{
  "qk_norm": false,
  "learning_rate": 0.00531,
  "beta1": 0.95,
  "decay_fraction": 0.918,
  "decay_shape": "linear",
  "final_lr_fraction": 0.0
}
Each number is 50 + 12 x the weight over its row's rms, rounded and kept within 0 to 99. Layers, rows and columns count from 0. The size before them is the row's rms in percent of the matrix's.

# layer 12 attention output (transposed), 256x256, rms 0.125, rows 77-127, columns 0-63
111:38 43 58 55 67 48 51 47 41 50 38 58 36 53 63 35 60 39 46 50 41 58 41 56 42 60 69 59 63 27 63 32 63 65 29 57 49 60 64 60 63 27 33 36 54 57 62 33 40 40 63 52 46 50 46 36 54 42 59 60 51 63 62 56
112:50 61 38 62 42 57 59 54 59 36 34 35 38 44 45 40 43 70 63 64 53 48 50 52 44 39 72 58 64 46 96 54 40 55 71 62 45 62 55 61 68 58 26 48 51 65 47 47 52 50 48 57 48 57 52 36 57 53 51 44 43 41 40 46
121:45 47 35 45 44 48 60 40 42 55 40 25 49 47 48 50 54 60 46 59 58 66 46 64 45 51 53 63 44 47 65 45 73 59 65 49 35 40 58 46 45 45 46 63 53 47 42 44 51 61 49 42 41 31 45 53 43 47 43 37 59 55 57 50
122:44 65 57 41 58 86 43 77 75 40 69 65 60 58 62 46 55 71 47 51 38 61 50 49 48 41 59 27 36 37 50 39 27 26 43 60 60 40 61 41 51 49 22 31 54 64 45 62 43 43 57 32 49 36 51 47 42 53 55 47 53 61 45 42
115:50 24 38 48 56 43 54 60 63 50 34 54 49 37 57 67 62 54 63 50 49 35 52 45 55 61 49 61 58 47 39 42 49 53 62 53 65 64 54 79 52 33 55 79 44 42 61 59 52 63 49 70 23 53 51 51 42 56 38 61 52 62 39 44
117:37 49 58 44 38 25 49 58 66 67 56 39 69 68 48 43 39 49 53 33 51 64 71 53 42 51 54 32 44 59 74 30 64 54 53 43 52 48 40 67 29 67 34 62 42 59 67 39 21 34 55 30 49 58 55 43 45 33 47 57 36 62 54 31
117:32 55 50 41 40 43 48 58 60 43 44 36 64 44 55 32 62 49 53 51 46 39 51 49 38 47 50 64 59 52 46 67 63 25 43 49 49 38 63 55 42 51 49 53 71 68 48 65 50 43 64 27 48 62 66 59 49 40 39 60 42 53 45 50
110:49 36 60 37 40 45 62 58 33 44 60 50 40 58 32 56 49 53 46 50 64 63 62 60 54 37 50 54 49 40 56 45 50 62 61 53 49 58 36 58 48 69 39 39 55 43 56 67 36 73 43 51 61 51 54 42 39 49 57 44 53 31 44 55
114:42 50 49 43 72 47 58 54 59 37 49 69 44 45 45 62 50 44 51 23 62 60 35 46 40 61 67 61 49 40 21 51 40 41 56 68 68 70 57 42 52 46 42 60 35 64 27 41 60 61 57 48 50 47 41 35 48 30 57 56 50 59 38 54
116:50 57 58 56 49 71 49 33 45 43 48 50 50 50 58 60 53 83 50 49 31 58 79 59 33 56 46 40 31 79 45 61 55 42 39 48 54 49 46 53 63 62 65 43 50 75 65 46 59 61 57 44 66 46 49 49 44 60 43 59 55 39 60 45
113:30 55 54 26 35 51 64 57 37 35 53 49 56 50 54 62 38 49 61 45 63 59 50 49 54 51 42 45 56 68 36 47 47 55 58 43 45 66 57 59 50 51 28 41 67 49 55 45 72 65 37 49 30 21 36 55 37 58 32 51 32 44 42 52
104:71 45 51 66 31 62 58 45 48 73 66 44 30 24 59 48 30 56 47 35 53 75 67 50 78 54 63 71 53 44 55 54 45 50 57 56 48 42 67 04 27 55 44 65 66 55 64 32 60 52 40 59 38 45 60 55 64 41 64 40 52 56 66 52
098:64 60 44 32 41 49 23 70 35 50 52 48 63 50 42 53 65 43 60 49 71 45 45 38 66 59 46 39 61 56 39 44 37 70 51 48 48 65 37 48 67 56 55 40 48 67 51 38 64 55 42 47 26 46 63 56 63 53 57 62 64 60 68 54
110:35 54 39 36 62 51 52 39 47 49 47 59 47 60 61 56 46 40 67 59 42 78 39 51 50 35 35 47 24 71 39 76 49 80 34 74 44 59 68 38 78 53 36 49 38 55 73 50 60 72 69 42 44 36 49 22 52 66 63 60 61 62 62 37
117:75 67 34 52 45 45 54 46 70 45 41 53 22 41 35 70 34 46 46 56 51 66 47 58 49 67 52 33 41 40 55 35 64 55 64 34 58 47 72 45 56 56 49 40 63 53 52 43 36 43 48 57 50 46 53 56 60 59 52 48 19 66 40 44
104:40 49 36 31 64 49 57 42 12 66 63 35 24 76 26 61 45 41 43 41 53 37 57 43 64 42 54 42 57 54 52 64 48 42 47 77 62 25 40 49 52 42 50 57 72 49 44 50 41 33 48 61 38 64 50 44 46 69 37 43 36 44 68 75
114:51 39 64 73 54 49 43 67 69 63 52 68 39 56 67 60 52 46 37 73 58 52 69 40 58 46 40 58 49 65 47 43 41 53 52 44 38 53 56 49 46 65 57 50 47 62 57 58 39 44 48 64 53 75 43 48 47 50 57 45 48 58 66 45
110:57 64 43 54 71 52 22 66 56 25 82 49 44 65 42 24 51 59 47 63 49 33 38 61 35 53 72 74 53 20 50 54 45 38 40 45 50 77 30 58 35 34 56 48 32 50 42 45 51 74 54 68 52 77 54 46 58 59 46 57 57 46 50 30
113:68 34 66 28 41 54 47 41 25 56 59 57 49 20 42 59 53 30 47 54 62 38 48 43 47 56 49 58 42 39 40 42 49 67 66 47 57 69 58 36 64 12 55 54 54 56 64 54 41 41 72 51 52 45 31 28 38 36 54 73 53 43 62 44
114:31 36 59 48 50 52 37 42 42 47 58 75 51 38 60 51 55 36 75 29 57 55 32 42 31 58 57 37 32 49 58 74 40 57 54 55 33 43 58 88 14 37 40 76 47 44 64 57 46 45 28 51 44 41 41 50 28 68 39 36 41 45 58 60
109:40 38 63 48 55 54 47 48 41 51 58 60 41 58 44 47 55 40 50 60 47 45 45 35 46 44 37 58 66 64 46 36 41 55 46 57 69 25 42 74 44 46 55 47 54 49 44 72 68 38 46 57 41 48 47 43 43 64 64 39 54 40 59 54
109:48 32 56 27 43 20 61 42 48 53 41 39 42 63 75 63 54 49 49 47 45 51 52 45 21 55 64 44 64 52 55 57 57 50 45 57 32 41 48 56 52 42 50 48 33 51 37 48 43 52 42 61 56 49 18 44 57 47 46 50 58 70 44 49
111:41 40 49 59 52 54 46 59 62 55 63 49 50 22 56 42 52 49 36 50 80 26 36 34 48 38 50 73 75 54 50 53 38 38 34 44 34 50 37 63 49 59 53 47 54 40 39 73 55 51 39 73 68 52 73 44 46 62 48 59 71 52 44 48
102:49 60 39 63 49 59 35 47 45 46 80 31 58 53 53 54 60 64 53 54 65 49 78 75 46 63 60 57 61 59 56 48 34 52 47 60 34 46 36 32 35 62 60 57 54 51 53 48 38 35 37 53 58 51 45 65 39 43 50 54 48 76 35 40
113:48 41 77 35 55 68 57 46 38 61 56 48 49 48 66 31 51 57 54 64 33 54 28 63 54 53 60 56 57 11 50 50 53 44 47 58 44 48 70 36 52 51 36 37 50 38 51 49 44 59 61 52 62 54 64 34 40 39 54 54 65 52 51 65
116:76 64 67 46 68 53 72 48 57 44 78 31 33 53 41 79 51 56 43 31 61 35 36 45 39 57 56 60 57 72 57 43 56 54 60 36 57 58 51 52 50 48 44 79 61 37 53 56 62 52 71 66 51 43 38 55 59 35 46 40 64 50 66 60
118:29 56 69 46 56 36 49 48 65 33 44 65 58 37 54 41 23 20 49 50 28 59 45 49 50 58 47 54 34 44 62 43 54 57 61 42 43 41 57 57 62 55 21 47 52 64 35 62 32 56 62 50 52 54 61 45 44 33 40 49 42 51 52 55
119:47 43 41 51 65 54 34 44 50 47 68 40 55 56 47 37 43 46 64 77 44 67 58 62 59 40 54 31 60 72 08 52 64 44 48 45 49 55 50 71 56 38 43 63 57 54 53 78 47 51 51 56 84 49 62 52 64 48 53 33 45 58 45 46
115:39 58 45 39 55 36 50 52 42 36 53 51 67 44 44 30 78 53 64 46 36 36 35 34 37 47 56 59 43 46 46 46 61 69 72 56 62 62 42 53 45 54 52 51 53 63 70 52 25 46 42 42 55 79 52 53 50 62 50 68 50 67 50 51
116:40 59 59 67 48 49 50 41 56 37 46 28 40 46 36 46 67 46 44 54 79 40 44 44 53 51 60 36 48 46 65 37 54 44 53 51 51 33 17 53 37 42 41 28 53 41 36 26 51 53 45 54 48 40 65 52 35 60 47 65 46 43 39 41
117:71 40 41 53 66 60 61 66 46 68 49 59 64 78 60 48 57 51 32 50 30 36 65 45 46 64 45 45 51 37 45 42 49 53 62 44 41 52 54 52 64 65 65 59 58 49 31 49 32 41 35 39 45 51 38 54 53 70 53 53 39 41 90 51
117:35 70 71 51 46 49 43 43 21 59 60 65 31 48 39 58 40 42 57 52 50 41 40 64 45 48 53 52 59 56 45 58 46 63 53 62 52 44 36 51 41 62 59 64 45 40 32 62 59 48 58 48 38 55 62 66 68 32 68 49 40 60 67 37
107:47 61 61 61 46 40 54 44 49 58 52 48 52 16 39 60 53 48 43 76 53 52 61 66 49 57 43 53 45 32 48 54 50 67 50 56 65 63 65 51 40 40 60 47 52 63 41 35 53 52 44 47 38 58 43 65 65 56 45 47 60 37 42 54
123:39 36 65 45 69 45 49 38 45 42 41 45 54 66 47 58 55 46 53 58 46 46 51 56 40 36 23 49 41 64 48 54 34 25 55 55 34 36 44 82 56 52 47 47 44 65 61 30 56 59 61 28 87 41 44 53 87 33 58 57 59 66 43 59
119:34 58 62 41 36 54 58 30 59 60 46 50 32 61 57 68 57 37 74 55 53 48 61 35 55 58 27 65 55 58 48 64 51 59 73 46 54 54 27 50 39 46 57 44 60 33 53 39 40 55 40 45 24 47 49 59 30 59 57 44 51 41 63 42
116:40 49 40 57 46 19 31 27 43 47 44 50 56 51 47 63 57 44 51 27 62 45 51 42 41 39 40 64 47 41 66 51 44 49 69 54 50 47 60 44 77 32 38 32 48 30 46 72 46 36 59 40 40 57 50 40 34 58 76 50 55 52 35 60
110:52 52 63 47 33 73 46 37 55 67 48 66 50 65 46 71 56 41 45 41 54 53 55 48 47 59 62 33 43 60 57 69 57 72 67 61 49 33 45 30 58 74 30 52 69 51 48 56 46 51 29 71 73 61 68 83 47 54 63 37 49 38 54 68
120:41 53 57 74 54 36 62 52 75 58 51 47 34 39 51 50 76 50 54 39 55 68 61 54 47 54 44 62 59 45 24 61 54 43 83 60 46 68 41 69 45 42 40 56 36 58 52 46 41 51 31 58 69 29 28 66 59 58 69 46 33 57 35 51
112:70 52 51 50 46 61 48 31 48 51 49 64 27 59 58 52 46 46 34 59 51 52 46 64 51 68 27 48 72 64 75 42 60 39 35 19 26 68 47 63 43 41 48 46 47 60 46 41 43 42 57 39 28 58 32 34 50 56 58 37 44 73 67 48
110:91 43 54 32 34 40 54 53 56 30 50 44 57 69 69 60 48 45 50 49 64 57 50 49 52 55 39 28 53 47 59 39 44 51 65 60 41 54 58 64 62 37 43 62 55 46 61 47 51 70 57 59 53 31 59 59 50 28 75 37 50 62 49 40
104:45 53 41 55 47 32 56 73 57 47 57 51 37 55 43 53 57 48 64 61 37 54 58 40 35 48 51 56 32 51 61 50 44 34 46 51 40 17 31 43 45 42 41 39 45 62 40 32 58 35 61 56 42 41 52 59 55 42 65 52 56 18 42 75
120:37 50 65 48 60 53 46 38 50 42 48 30 24 63 43 56 44 62 48 37 65 37 40 42 49 48 55 46 34 47 51 35 61 52 48 84 45 42 41 46 45 57 59 44 36 59 59 53 59 48 47 47 66 51 63 51 53 61 30 39 53 56 30 49
120:54 68 42 49 54 67 57 53 50 56 65 58 77 51 64 37 40 53 34 18 32 54 40 76 50 52 56 46 34 53 63 36 43 38 61 63 33 40 64 31 52 39 50 53 51 44 50 44 41 50 47 37 48 60 47 36 67 74 45 47 58 47 50 60
118:57 57 34 59 39 33 44 58 55 27 53 40 54 45 41 60 70 76 64 52 50 28 49 53 47 67 39 51 45 49 59 52 62 47 46 48 62 40 56 62 59 54 65 57 52 41 56 54 48 35 66 54 54 35 61 58 63 57 46 49 48 31 42 44
111:46 49 54 70 40 40 40 35 64 62 50 55 45 64 38 56 50 19 56 31 60 61 62 38 53 46 50 49 56 63 50 55 51 59 74 26 39 34 53 46 59 57 77 56 61 40 43 57 65 45 40 21 50 57 47 60 54 50 58 62 46 53 46 55
115:55 27 40 43 49 54 34 59 48 66 69 53 53 47 39 20 56 35 58 57 55 14 54 41 50 46 65 48 61 61 51 53 50 40 35 59 70 52 59 24 39 50 51 45 56 43 50 48 52 58 43 39 74 68 62 49 31 45 39 40 73 38 48 73
109:47 53 54 40 58 47 41 56 43 58 36 23 41 59 62 49 50 48 41 42 56 43 68 53 51 48 24 40 45 43 37 41 63 49 59 69 48 41 53 42 50 52 58 55 46 58 62 38 57 43 50 47 45 64 26 39 35 62 59 50 42 54 45 43
111:57 46 64 40 60 33 54 49 55 41 53 49 60 46 51 62 75 46 45 82 51 68 47 50 46 76 55 23 46 58 30 55 23 38 66 48 56 48 41 68 39 49 49 58 49 27 59 48 57 29 56 36 72 49 49 49 51 64 69 63 45 49 57 48
105:51 65 55 47 62 56 54 26 60 47 60 57 50 38 33 48 25 64 56 44 46 36 42 44 44 60 55 31 15 68 65 53 41 42 41 45 52 45 58 57 45 39 61 42 56 18 46 38 43 45 44 59 54 51 44 63 32 44 38 48 57 49 63 37
111:84 35 49 69 54 34 31 70 72 39 30 52 65 56 54 65 49 59 64 53 57 47 40 38 53 52 60 46 47 39 51 56 30 73 58 64 64 73 53 39 52 68 41 67 27 35 50 68 65 49 54 55 55 59 44 39 53 43 49 49 47 69 61 57
118:60 55 38 34 31 83 43 67 50 48 35 41 52 28 55 22 44 48 44 38 31 32 60 37 56 48 65 28 55 70 61 62 26 71 58 61 54 51 23 46 52 41 60 46 28 67 37 34 56 54 52 48 48 43 69 31 68 50 49 52 57 44 72 36
# layer 12 attention value, 256x256, rms 0.159, rows 78-127, columns 0-63
109:66 57 49 64 54 32 50 45 19 41 41 46 67 46 55 40 61 37 50 35 68 51 42 43 59 48 69 42 57 57 47 45 58 49 53 50 43 36 53 56 67 40 63 27 42 45 42 54 68 49 45 63 20 46 54 64 62 60 40 69 49 41 31 43
118:70 45 44 47 51 46 54 64 40 47 38 63 58 48 54 50 52 43 65 46 61 54 76 41 24 55 60 38 38 64 61 50 38 53 28 43 38 24 26 35 56 56 34 44 54 54 60 40 31 47 52 44 69 55 56 41 81 57 41 47 67 65 73 51
122:46 69 52 61 79 59 60 66 61 45 81 63 54 39 61 48 40 40 48 50 32 55 42 46 29 59 41 51 78 42 32 58 59 58 60 54 39 38 68 43 32 53 29 50 36 62 42 49 65 41 46 37 44 71 47 43 64 61 56 76 50 72 35 30
116:53 52 61 57 68 50 44 54 51 47 59 62 52 50 68 77 62 37 52 45 52 35 49 68 49 46 46 57 17 55 53 37 27 66 56 49 33 64 55 51 51 27 42 44 64 58 58 47 63 37 82 27 48 33 36 43 43 48 39 43 63 47 59 49
118:45 49 51 66 37 63 59 77 46 59 63 39 52 38 43 57 57 45 35 60 57 48 46 60 40 61 52 35 68 67 42 57 50 50 36 42 47 50 43 42 56 51 55 47 51 37 40 49 61 52 59 44 42 65 38 65 41 72 47 57 28 53 61 49
118:51 57 43 58 42 44 60 68 57 41 33 40 55 59 40 44 56 32 65 49 51 34 58 69 34 40 43 64 57 59 59 61 66 57 46 50 81 55 37 48 23 56 48 57 46 37 71 59 65 58 49 72 37 65 49 51 62 67 64 64 46 65 34 47
111:46 68 64 53 48 47 24 50 56 38 70 59 56 53 38 37 48 46 47 44 28 54 61 36 44 26 72 37 56 41 41 41 35 51 09 51 39 62 64 60 55 52 59 54 47 57 38 63 46 39 38 44 39 58 35 74 49 54 56 50 57 52 49 43
116:34 63 64 47 72 57 66 70 53 27 46 47 36 60 53 44 51 48 72 54 48 53 49 47 31 42 34 34 46 51 60 43 48 47 45 71 55 57 40 36 63 42 58 48 47 51 29 57 48 55 55 21 68 45 51 43 47 44 49 50 40 36 51 54
118:32 75 56 57 35 51 58 23 48 50 38 54 45 63 67 43 55 26 58 65 65 57 78 37 47 57 60 45 59 51 44 60 56 55 40 47 41 25 47 62 52 47 49 74 63 21 69 55 64 54 58 73 70 72 52 61 44 48 42 59 44 39 56 54
117:42 67 44 61 74 39 27 44 60 64 28 50 66 60 46 53 75 37 43 32 46 52 58 41 72 63 45 34 54 65 44 45 50 71 45 77 61 45 59 49 51 31 62 61 67 63 48 56 64 50 49 55 54 50 31 51 55 33 44 57 49 39 43 29
109:80 49 19 45 57 56 55 52 39 56 36 59 50 76 56 51 34 79 64 40 63 71 63 46 63 63 41 59 58 57 44 48 49 38 36 40 56 59 41 37 45 40 46 64 54 51 35 49 33 58 62 73 60 27 48 57 32 50 40 33 69 44 60 60
099:49 47 35 58 31 43 60 45 55 65 50 44 30 53 54 52 37 61 35 36 61 54 51 48 57 44 39 35 53 54 53 44 68 76 40 42 52 41 73 45 34 59 60 62 51 38 41 58 34 37 73 55 54 35 66 45 64 56 70 40 50 48 22 20
111:56 65 58 58 54 44 45 47 82 53 60 50 49 53 32 64 59 41 67 46 40 44 72 35 58 66 77 57 50 49 37 54 48 40 55 60 22 45 75 46 46 48 35 39 69 56 58 44 52 48 65 39 41 60 38 41 66 58 31 56 54 49 40 59
115:64 47 39 43 40 74 35 58 27 38 51 58 52 52 57 41 38 47 45 52 58 32 38 65 55 58 63 28 59 47 56 64 23 61 60 56 45 56 53 53 46 35 87 55 64 55 55 58 43 53 50 57 39 62 38 41 70 45 36 49 60 45 60 63
110:65 48 56 32 41 59 40 75 66 48 69 61 60 53 65 56 42 50 67 31 49 51 37 49 53 45 54 60 54 34 44 41 28 60 24 34 55 57 48 51 48 51 35 43 46 42 57 37 41 41 50 53 55 44 41 52 60 39 53 50 49 80 77 61
117:51 40 44 47 34 61 57 43 69 36 56 36 57 37 57 55 51 31 66 50 35 46 42 72 44 49 66 69 55 62 63 44 72 32 55 45 45 51 78 59 66 38 53 58 36 34 64 40 57 66 36 49 55 51 46 56 58 47 67 41 51 55 65 59
114:52 36 69 50 32 43 45 45 26 47 54 74 43 55 52 60 39 53 64 34 37 60 36 40 45 46 49 59 63 48 41 72 50 50 56 46 61 54 39 51 74 66 48 36 53 57 32 31 42 60 40 46 60 55 47 71 54 48 51 79 54 31 46 48
113:39 31 46 39 66 75 65 52 60 55 62 48 44 31 41 58 50 37 64 39 60 48 50 47 51 48 55 40 57 42 48 37 67 64 63 40 45 41 63 45 32 57 54 64 52 31 23 72 39 50 64 40 42 29 48 44 43 54 62 44 30 63 55 35
117:75 55 35 53 39 51 62 62 75 73 61 57 78 58 47 81 64 50 38 62 35 62 60 51 58 49 62 20 51 66 69 32 62 59 51 61 52 32 40 53 42 50 67 50 52 57 35 50 60 70 54 43 44 27 54 42 51 46 61 64 70 50 59 49
112:46 65 73 56 44 53 55 62 58 43 47 60 67 42 32 43 49 45 46 48 43 35 59 44 51 49 40 43 42 31 68 54 64 61 53 70 33 48 62 36 39 53 31 64 42 40 66 45 43 38 48 49 72 63 51 62 44 72 40 54 51 33 53 56
114:65 69 51 53 43 54 51 24 36 37 46 41 53 45 43 66 66 40 43 70 35 47 39 56 56 49 51 36 51 63 38 55 58 47 31 44 49 46 49 66 21 34 53 47 62 60 23 62 33 42 33 43 40 20 54 43 63 51 69 37 52 33 41 48
111:50 60 53 49 37 46 35 31 50 65 43 49 42 54 25 63 46 52 19 53 62 47 38 57 77 56 47 52 60 60 42 46 63 44 52 59 33 73 59 40 70 60 45 72 44 61 53 41 50 42 42 52 68 63 61 41 48 77 64 60 32 44 48 31
108:37 56 42 69 30 52 51 32 53 70 61 37 66 58 50 78 57 51 71 26 60 66 39 53 54 51 32 40 40 60 44 52 51 54 48 41 69 49 46 39 42 49 61 53 41 45 48 53 27 54 38 44 57 53 36 49 59 33 53 51 46 36 46 36
112:40 67 54 41 77 36 41 49 30 58 49 51 37 57 61 47 43 54 76 37 54 50 40 63 41 53 54 56 37 46 49 48 56 42 41 41 36 72 54 38 45 27 60 47 63 56 40 68 56 67 59 65 63 40 56 78 55 23 31 51 56 49 49 56
116:48 45 63 48 47 37 66 49 42 49 77 37 56 65 53 38 56 56 52 53 54 52 60 26 47 56 51 42 63 50 57 59 52 37 48 46 54 50 42 41 57 61 40 56 49 32 43 37 54 55 47 59 75 53 42 57 39 58 44 72 37 65 46 49
124:23 46 57 76 47 58 48 60 57 68 33 56 51 31 39 49 64 51 38 37 41 58 47 70 53 51 61 55 33 43 65 50 45 53 62 52 58 44 59 59 53 47 64 68 52 44 49 49 49 42 79 56 60 61 64 41 77 50 40 46 31 51 45 57
117:53 51 42 42 52 54 61 56 59 53 59 51 39 47 57 55 61 77 57 40 54 41 64 51 45 62 49 42 36 44 45 55 61 53 44 39 59 49 48 57 63 62 53 26 50 36 41 31 47 73 40 44 55 65 49 69 53 66 52 46 65 48 56 60
116:40 61 50 29 37 73 57 45 50 50 52 61 49 41 39 51 46 47 70 36 56 64 48 43 59 54 35 61 44 73 52 32 62 64 43 38 46 41 31 52 53 60 64 52 61 53 59 38 47 54 41 51 32 53 43 27 51 31 49 54 71 35 56 59
119:29 42 36 36 59 37 30 71 58 45 38 23 60 54 61 64 45 61 51 43 63 59 41 33 52 53 66 48 56 58 46 50 54 47 39 65 43 49 49 57 24 64 48 43 38 41 41 71 43 58 55 54 48 68 47 61 63 56 64 63 37 15 72 68
120:77 36 53 32 52 51 57 35 62 49 62 36 56 49 57 58 49 44 60 47 41 63 55 53 62 58 45 56 64 26 48 65 40 25 64 43 55 66 40 41 44 21 43 44 57 40 48 30 55 40 52 42 42 47 41 46 24 51 57 32 55 53 48 77
119:48 30 56 72 49 51 30 58 63 63 40 54 63 48 53 55 57 52 51 42 50 51 79 61 48 34 61 59 68 54 50 58 51 28 63 47 42 39 47 55 46 35 34 39 50 45 43 37 53 43 45 38 57 57 29 57 53 52 46 42 58 62 52 58
108:31 39 49 55 43 59 52 57 40 52 36 67 51 45 58 49 55 47 62 55 38 34 73 51 46 77 48 50 52 59 53 60 24 59 63 26 55 42 38 44 46 41 62 48 40 32 38 49 44 58 62 50 65 41 39 14 68 53 41 40 33 45 48 64
122:29 70 40 58 46 45 32 47 61 30 44 69 44 50 56 41 52 44 72 52 34 62 46 46 63 55 57 51 45 80 58 47 38 52 48 67 48 65 70 57 40 59 42 62 48 41 63 26 48 43 13 30 46 54 75 42 57 58 37 52 40 53 45 35
121:44 33 70 53 44 36 46 46 61 54 48 47 62 50 59 47 49 59 47 69 39 61 58 66 38 43 45 51 62 65 59 53 35 40 43 54 59 40 53 33 45 63 46 43 47 56 38 61 52 78 82 59 60 41 48 70 21 73 36 54 55 44 46 60
117:59 53 58 38 57 64 65 65 58 61 51 54 49 33 44 58 36 60 32 55 39 52 37 50 39 66 62 62 56 53 49 55 43 53 47 50 60 57 55 57 37 60 46 32 43 56 50 77 42 35 36 74 70 15 80 59 54 77 38 53 49 55 65 55
110:68 59 48 51 21 49 44 42 47 39 39 48 62 70 51 58 32 78 56 44 30 60 34 30 47 53 39 71 46 58 52 37 73 54 35 58 24 51 45 55 54 65 46 64 50 70 55 60 46 57 49 65 35 26 36 37 51 48 41 58 44 66 51 37
118:51 59 44 52 61 58 75 57 39 52 48 40 39 41 52 66 48 29 39 48 38 26 53 48 55 50 32 49 33 51 55 48 55 61 77 36 33 40 45 36 54 52 43 44 53 64 66 60 67 65 45 43 37 74 46 20 49 60 33 35 68 68 31 56
116:54 50 28 45 50 48 47 55 40 49 44 56 59 77 47 66 65 54 41 58 51 40 50 67 33 66 66 57 32 38 55 67 48 32 77 45 67 44 44 68 59 58 68 61 57 60 54 41 56 35 46 49 54 40 62 76 47 56 42 54 74 57 62 35
111:55 30 41 49 43 63 83 25 66 32 27 69 60 59 57 52 59 45 33 36 37 53 35 64 44 51 42 41 34 60 32 46 59 58 70 35 77 52 70 50 48 41 64 43 44 51 52 60 69 50 41 61 38 51 63 73 47 51 46 38 43 36 43 58
103:46 38 52 44 40 53 52 40 47 32 61 40 59 27 42 29 83 65 29 39 45 58 49 47 41 48 47 44 44 45 52 31 53 39 49 55 56 53 58 29 52 55 64 53 52 60 47 32 47 50 52 67 58 42 58 51 43 57 54 70 35 50 38 39
120:49 42 50 62 45 48 52 45 50 42 48 62 50 54 51 37 37 55 50 47 45 51 60 74 58 47 48 74 41 64 72 43 35 32 50 34 60 57 54 39 48 58 41 38 52 48 52 59 44 60 51 58 43 44 26 44 49 50 49 62 49 27 76 60
118:61 57 54 41 41 44 53 60 38 64 74 51 33 58 44 37 42 49 47 58 65 54 47 40 73 64 37 54 64 47 54 64 51 51 48 43 53 43 53 64 54 63 59 55 65 72 64 56 66 46 58 65 35 47 64 56 55 10 39 36 31 56 49 57
119:58 62 57 57 44 63 56 35 59 46 49 46 66 58 70 61 45 43 43 49 50 45 20 48 62 52 45 58 54 47 48 35 52 57 57 49 53 43 45 42 60 37 43 68 32 17 53 43 29 68 64 34 43 56 49 44 44 44 53 50 47 66 61 36
111:38 34 40 71 32 46 28 55 53 37 62 61 59 40 50 64 47 58 46 66 60 40 58 28 63 62 64 56 30 79 81 47 45 64 47 66 59 35 48 53 60 40 54 43 46 50 48 52 39 52 60 76 60 52 42 42 42 66 49 48 43 57 50 38
117:54 55 52 58 66 65 53 42 37 60 41 41 54 44 49 57 53 60 74 64 53 51 44 44 66 64 47 44 70 31 55 27 46 66 57 50 45 75 52 16 36 32 47 59 45 63 35 57 42 56 54 45 66 46 41 41 46 37 38 50 43 43 43 33
110:49 58 52 58 49 49 59 29 52 42 51 57 69 40 45 16 53 51 68 62 32 31 75 51 64 71 34 55 47 44 73 47 64 58 34 37 46 34 51 55 77 49 33 17 44 61 46 59 49 48 71 37 41 55 57 52 54 40 85 51 60 52 54 78
114:35 37 46 43 59 50 66 34 49 47 50 65 50 44 49 44 57 16 50 51 33 46 57 47 53 41 45 47 48 35 46 78 60 66 46 62 21 48 59 65 50 58 22 45 40 36 21 44 47 60 34 67 48 73 49 25 52 82 70 31 55 51 55 53
108:64 60 36 28 43 48 37 43 52 44 46 52 66 47 34 59 39 32 73 61 68 67 50 40 44 51 54 69 52 56 69 51 48 52 59 53 36 27 40 68 49 73 45 57 44 62 74 33 58 57 53 56 62 73 35 49 29 48 40 38 44 48 57 50
111:53 26 62 60 43 58 60 49 45 59 47 44 39 38 62 40 56 65 56 50 17 71 66 44 41 47 55 60 21 47 29 40 33 46 31 60 45 36 42 44 68 36 48 59 34 45 37 55 37 48 58 59 47 41 54 33 50 66 61 50 39 55 36 77
120:80 31 46 60 66 46 43 42 46 52 56 45 49 41 54 28 58 50 55 66 49 62 61 46 59 49 43 56 54 50 72 59 49 55 69 37 49 32 34 52 45 49 52 42 62 37 45 50 33 61 53 47 59 58 66 47 41 58 58 60 65 47 44 35
# layer 12 attention query, 256x256, rms 0.126, rows 128-131, columns 0-63
098:65 44 59 23 52 54 64 54 28 36 50 61 59 52 75 46 73 40 51 61 65 40 38 24 47 40 38 50 61 51 52 76 57 63 55 52 60 41 57 45 46 56 62 65 54 53 46 30 41 38 63 40 45 61 29 56 53 61 38 55 67 33 44 62
103:30 46 56 44 40 31 70 51 36 27 60 31 80 56 59 45 41 33 36 54 54 69 55 79 60 58 56 57 55 42 38 36 44 49 46 39 43 29 65 39 70 47 59 68 55 53 44 53 44 25 56 47 39 44 68 60 57 47 24 53 45 39 60 51
100:47 60 34 49 66 51 53 44 46 54 67 46 63 32 42 46 38 44 61 48 49 36 50 68 41 76 45 46 23 75 46 50 52 59 68 60 57 45 40 57 50 62 53 44 52 58 46 22 30 36 63 32 50 51 73 37 70 54 39 46 73 43 55 63
099:48 41 56 57 46 45 38 59 38 38 41 32 30 37 60 57 37 46 43 62 53 47 44 18 71 61 52 77 36 58 51 67 50 68 64 46 39 69 43 42 50 45 51 48 36 48 64 48 38 35 54 44 74 57 43 47 63 61 65 54 37 50 47 63
# layer 12 attention key, 256x256, rms 0.126, rows 128-131, columns 0-63
096:47 34 59 28 66 53 66 63 61 60 52 47 63 34 48 49 43 64 44 59 46 51 44 42 69 55 56 36 51 40 17 64 49 45 38 44 42 32 59 23 51 40 32 69 62 47 51 43 42 42 43 61 49 67 38 48 53 75 49 36 64 48 41 45
100:34 30 44 40 33 40 59 56 62 35 61 57 53 70 54 56 45 56 41 62 56 64 38 69 68 58 52 76 47 48 29 50 58 37 57 35 35 17 33 52 59 38 45 57 33 45 35 41 51 39 46 38 41 53 44 33 43 53 48 38 26 43 44 32
101:55 52 39 26 55 55 61 40 59 27 63 66 24 38 57 57 68 38 50 37 45 41 72 55 41 32 57 46 41 61 49 68 39 48 78 62 75 48 43 65 54 44 52 36 45 49 45 39 43 41 49 46 52 40 56 64 59 36 13 40 55 30 63 56
095:29 58 22 44 55 59 54 56 58 24 63 58 53 41 49 82 30 37 42 52 55 55 67 13 50 57 45 61 63 31 52 45 66 70 52 48 56 37 51 46 60 48 41 57 49 53 47 38 57 57 51 50 66 54 50 54 52 64 59 29 58 64 54 53